{
  "d_model": 64,
  "vocab_size": 4096,
  "rope_base": 10000.0,
  "rope_fraction": 1.0,
  "bias": "all",
  "parallel_block": false,
  "init": "trunc",
  "lr_head": 0.00687,
  "schedule": "wsd",
  "decay_fraction": 0.36,
  "batch_tokens": [8192, 16384, 32768],
  "seq_len": 384,
  "train_tokens": 104200000,
  "steps": 5916,
  "dataset": "wikipedia_en"
}
Each number is 128 + 24 x the weight over its row's rms, rounded and kept within 0 to 255. Layers, rows and columns count from 0. Numbers have three digits each. The size before them is the row's rms in percent of the matrix's.

# layer 10 attention key, 64x64, rms 0.0768, rows 0-63, columns 0-63
093:106098111125153104132091120167159173108083129120155119124137131097124116121140127187115105116149092133086118141173095124109149175113148149166136165144153131137114103158140127101148099141124122
081:139158145111120143134121159097116147133107091124136128153189113136125151100079096108130175072123126115149104133148115139111104112078081106139132124148129077132109107106125120136106158094133115
080:115102104129145105120118087164160130125132170114156110114084154151118093130147139111102156134160096105148093108130099119083135157128114128106109115103164146162102169164114142112105091111099144
079:107125132153092095144112125108130089112121082146107090107100112119137143095121113138125144135139102109095142106173095096150106129172093141125124158123127101137113147139185091129149086168135144
087:125122106157129116120123132084169107122142104175138094170147120114099153103135115146128088089113095098126119138160134094163132120146113093136137122138127138086088149135185118138178113140147131
102:137128166150137157139112154084132159107172113093131133146150144128113177127117115134126103151143145149141151117132122121190152104127117122137139114138120141115132112041120100134167173099139134
075:102107129154171124108140149129108115114131169128128148161122127135098158135104108119169153127156177142104118146136128150116116133132201126137085137121111154150184146138095119102138119113079104
103:094131137109144145134131116127165172143105166120124172134089157108137142133158156071146135151123145129159118139121121191108128107107148131136123129125115147156122137127082170131089173091116108
087:099148131121131148148094090120153143113128194125106131106099124077134120140116174159141141172115102141160127099116126143096130120122170115119107094103101153157120139116127129188107135105129099
099:136094105118133133095118101137177108139136101164118109120112104137093128097129181109096107087151092147137118089127130104084131140137112098106154136109136130128079130177159132124121109172123149
105:088127115104141084149106152126132126065101145128124136169130130154121100170113131131155126105134119095142151126112157140106166132096200118125172112138113155130143123162105133096136155114130103
102:158171076131105120145102136132126147140082167115132123146142130137117116143163115105152124130131121174098151137105131134131138068108092158159125103160081111100121154127131126171136118162092132
096:128132125156102107148186114110101162144133154125104120088121122124130086114122094078165157124127165136118128144171123150138162121138118131131107138155127144105085107110090142131140103139068094
129:099115133137131117171149111112137145123129202116153128128125157128118119159110105111147187126136109112124119161128124156132117117101111129084101115140125143120150103129112184116183159103113077
096:142114152114096108146143141118077144109148104124156131192174111095142154125154119079162135099109111118100092133147112130129137137140149119104095133137136133158169152134144129109187161121138145
094:089127111122087115146130174131125151141089105143161134109111104119153095151133086135085141097127113121136152128144110140115081122125137139117111124140092098108161113164107161136149194122090113
114:120144112128099129082158142119109119149136084120115122131110087125109092079153127111109096133079115135117127151133133109158127136129109096201126130126175130123116143110133090080131096127148161
108:109120114107091115104102135120122121148140091124120154134111100092137115085125139167102090120129145117131165141126113140077112121088087118206125160124108131123119149110143097107100120143141172
103:153134114116109127117094111143100144115113108148174110092122137178117125158136105148090124120110126147163139114128121160137106132106212137134137107148143136109136105112129098093124161097118070
108:130152123158155124117132130141138146133117148105144101174117146156154169105120083158144115138144090109099150130131114150147108139118192117127155131136086132120129174092139145104102061147125127
133:121117131139107123157152122163126136105096149088147196121148126130134084148153109120118098116105143122119070126160132138096121128120127154138120090123145097120078098169135181107124135106105114
118:105134121139122127165172130101145143154144075072157151102110151082133109080134150129136130108141160113142146128149143084125161131168164133130103114098129092123126130158148111151140128168113140
103:116138177169098167092133136092134124112125097176113132108100130134167129138134151138120109159123109128107081133121131115130173133092155134140124112155125177172107155127103151100100153111104108
109:128135123172170107104152102144133173122132134133112110157153128125127165125168147154157075139165103125108108125158110096130138144184096111144149116110093160143143109128123124107096145133085098
106:124150127174116097158155131108139144067108160127132145139125131133105123145105128108106146154126128132091114140181158091146095072120152148113097151148128153094145129130132100161137146115101081
104:139124144141135156095156120067143092136131132132123127119160138118077125078134160119117124111118145131111084153141123116152131160155146120172096143126110140152116082096097117121145112182168124
130:152161136133134110108133125122167171116114137102125165108120177153156136137137147094090108159127115098120142173123113149104136124127120170088115165151157147151121102086082117135163133131096156
118:114117140131136126120139084127096112153126140076086088105108159081120103151114117128107114108131120164113124144146147134078138128161113162122130139177134176134125140149104120126108083106176112
122:141144129164139084120132082154132078122119107122152121179103102172117120144087135132134131129114173097114116122118122114132129131098134115071158154140108103098146123140128122171134142170174116
124:140107138126115141115109116125143168131172142126108164136115122146111147124097146140183092098134141127122114090152094134145179128155120154109111160147148136098083148117144127157158075121107175
112:136153149162130181131133150160148125141133142137129105100151072117149129152141115112145087167148101096126127150120136120127134099117138121177143151152119157107171081102142116093183117139144146
118:153097133149197147122098114114151119136116117128136125119121130171132144135105095136128156097126143107124082110129132120082067099153126149167061125092130103107123153133132112115098135125133111
067:135160104135140128116155110146092142155101160102081134133121083152170126140111109149151136120126157073112148101117155111160156085104128144119133135132124189092143090139167136113119138126126112
109:129128169111141157115108112104146165120137085144153131115152159141140143159132093137140141123155107144134138129100120112175140153123191119132105171092116138100129110173124114165095161137137079
084:134109109090141125169110108125157105123110102132140121126120142078107146103141169132122108155146109166136149172160129148074144157113117150137150166154131090144108147105109130153137108122192141
101:152096123139135139109139102127111136101134118082109133143160158120166143129124121133162110086124111129151179122117142134157131152097152142097147164105094109075135116089162127137110133174179151
091:192094177092155135134130122087141156120120075115144147134121133097170132151142157111105088115145128126150127098160102147115133128131102107153122091133124141116104134104179122130105146101149147
106:116111084139114114165109107143144074092157167167135144108118146158101086163119153123099106118133108140138102130179088140119113156118128097119128120127133101132097124113134087153131108100085127
101:107163133120102121121177115142109164149138118110130137115090139124125130087130096136141123118144124095142140123147131094126152068103126161091170160094121137122115138089104104126135061159150145
083:155102114147135118098169145134116131120127099158190094135139132144129159116121125115112143088106122101160157112146130172117147157124104091150133113129163128129084154156150136135152107165167080
094:131088106134124106113135129112101187128118140168095139110111109127160105089106110172121134153180143137114156110126108096089126132150136112113129180158149097163144151123128108122124166115089129
079:166116112111176090094113175153128117151134181105124120124133141100126169107148162136138112162139122141117132132139131069123154102119087129101140136128107101136097113130088108159126090128141162
088:171141141142133160106120112108163141080173104101154105119164140110118106136154136132139183132118163171131185154137126149108152126129154115119176127120129139122149145103104119133128139119078157
090:132131148160115154127124154171116156088106125140128091119117190114132104152106108153108101142166100139088123110140108135131118126100127121125153088131150136127099124140072119185111113165095147
091:144123146118157120150104149153141146104112105151118079159106136091141121113124139156103136165106113118135163087083138160114145136141120144156079152138104159099140196090129133110150148145133128
096:115145172155134133118108092148127071134138118112190117163141124139147114116085122113136128116107137119138167142097117127155175109078129087128109163142114120150134137166119144094097158143151123
093:109102178113106156097112122139113106082107105130103165092142152109146148111122073141115136118139097130175122142137099133127134111165119159129187147106117092135148135150111119153130141175143114
096:149104122137148121144101123141112142090110165130134105137138122101102144160129138142132145162137055082123095143121158084120072080135125117134118136112140082084132154145126136095131107107138125
084:124129106121111109136161103124104138146159102111159132181161168109142137140109143123132144146116080087167155120138149112113144138134151110134075093158129149094120127163147089098141116124080109
088:130116144174095129124101129103069107109083122117133109121145082107150128142126157174116119135112150162158103115185094147125122133162101111131141130141123179139150108101103108108124118157113141
099:090134118128125146119131100117102089151112158184140105101080080125129167107123133071113113150100155108133111118128127099119142115127100157121159133145101113151114183103142138094139111146107137
096:157111100092141128115154131109118072091155120130104158102141135085114114094142150108107147138102152105088091113156132133110101081121090135156087134133126142156158168150117106136127125151119098
097:109099157116139118137108138100124127141153080169191149117123139119109150130151136150114113152170154146089118113135138116112144118130156133107093174129100113078113102113142103187102127153120118
101:117158104111113136110129126075135150156117118108111074154159133151105115133105074132136100114125123144145130125147097085159105153122123129164092143091102113122149104143114123138165179133168153
107:124117164142129114088139131154120124116163128136117129142115106165087102127113179127138119160076147148155151146147118138097153116140104133165136108124123108200115160107131137169159140098164117
099:139079122075102104144105188136179123131127148120130159106110130135115122117133198120115102115135143094114143148122129130123113143128101141178129143150120134134082152134085100096138109148109120
094:124119080128134081111119131154149114127105119161137154161138124074122153113099116119112126099141157115117075163118114181086147115167103120134121107114136116093147126115152120106084113111141168
103:149110107145147087191123129119124138119099144115136139096126120156122138085138113152073182125128129149093149119152091111090165124105106121141111119156137110110090135128144120155178096122156130
088:118095185121111109119134115095159128109147145178086121148099109132122126126163123128121131102145108137107118144152134117121146158095108138119146089143085091109104106162137154082149076118100113
097:108134109140134130123144088123085149126117112117105166127114081175170134147123157120141130129159109151096159119113131122165133126159171146142113115093114158095087153156116109067109147146113123
091:103107123116100120099102145138103133090156091084116133123137129113179096119173107140110147161145108109154143176124143138114138140120093099141108136126154124146124099102163130109156154145151191
097:156108099158100124106100121142107164172144095114124132158111143151106132070153096131105084094099141138169114142114147142141105136066110125113154129160124147104118093124146119144132155154125120
097:146160125102143129099120124120161112123116148089144157126112147106141121142166166135105160104160137139104070079105112091098139119102124116118153134117102103151099128146147093111183166137151122
099:091117148175115142092132139131138136142094132134127148116130156145148151137109108126165169136117134127096111149087169109154121165125138123169136083085107110108168109112149101103093169149154136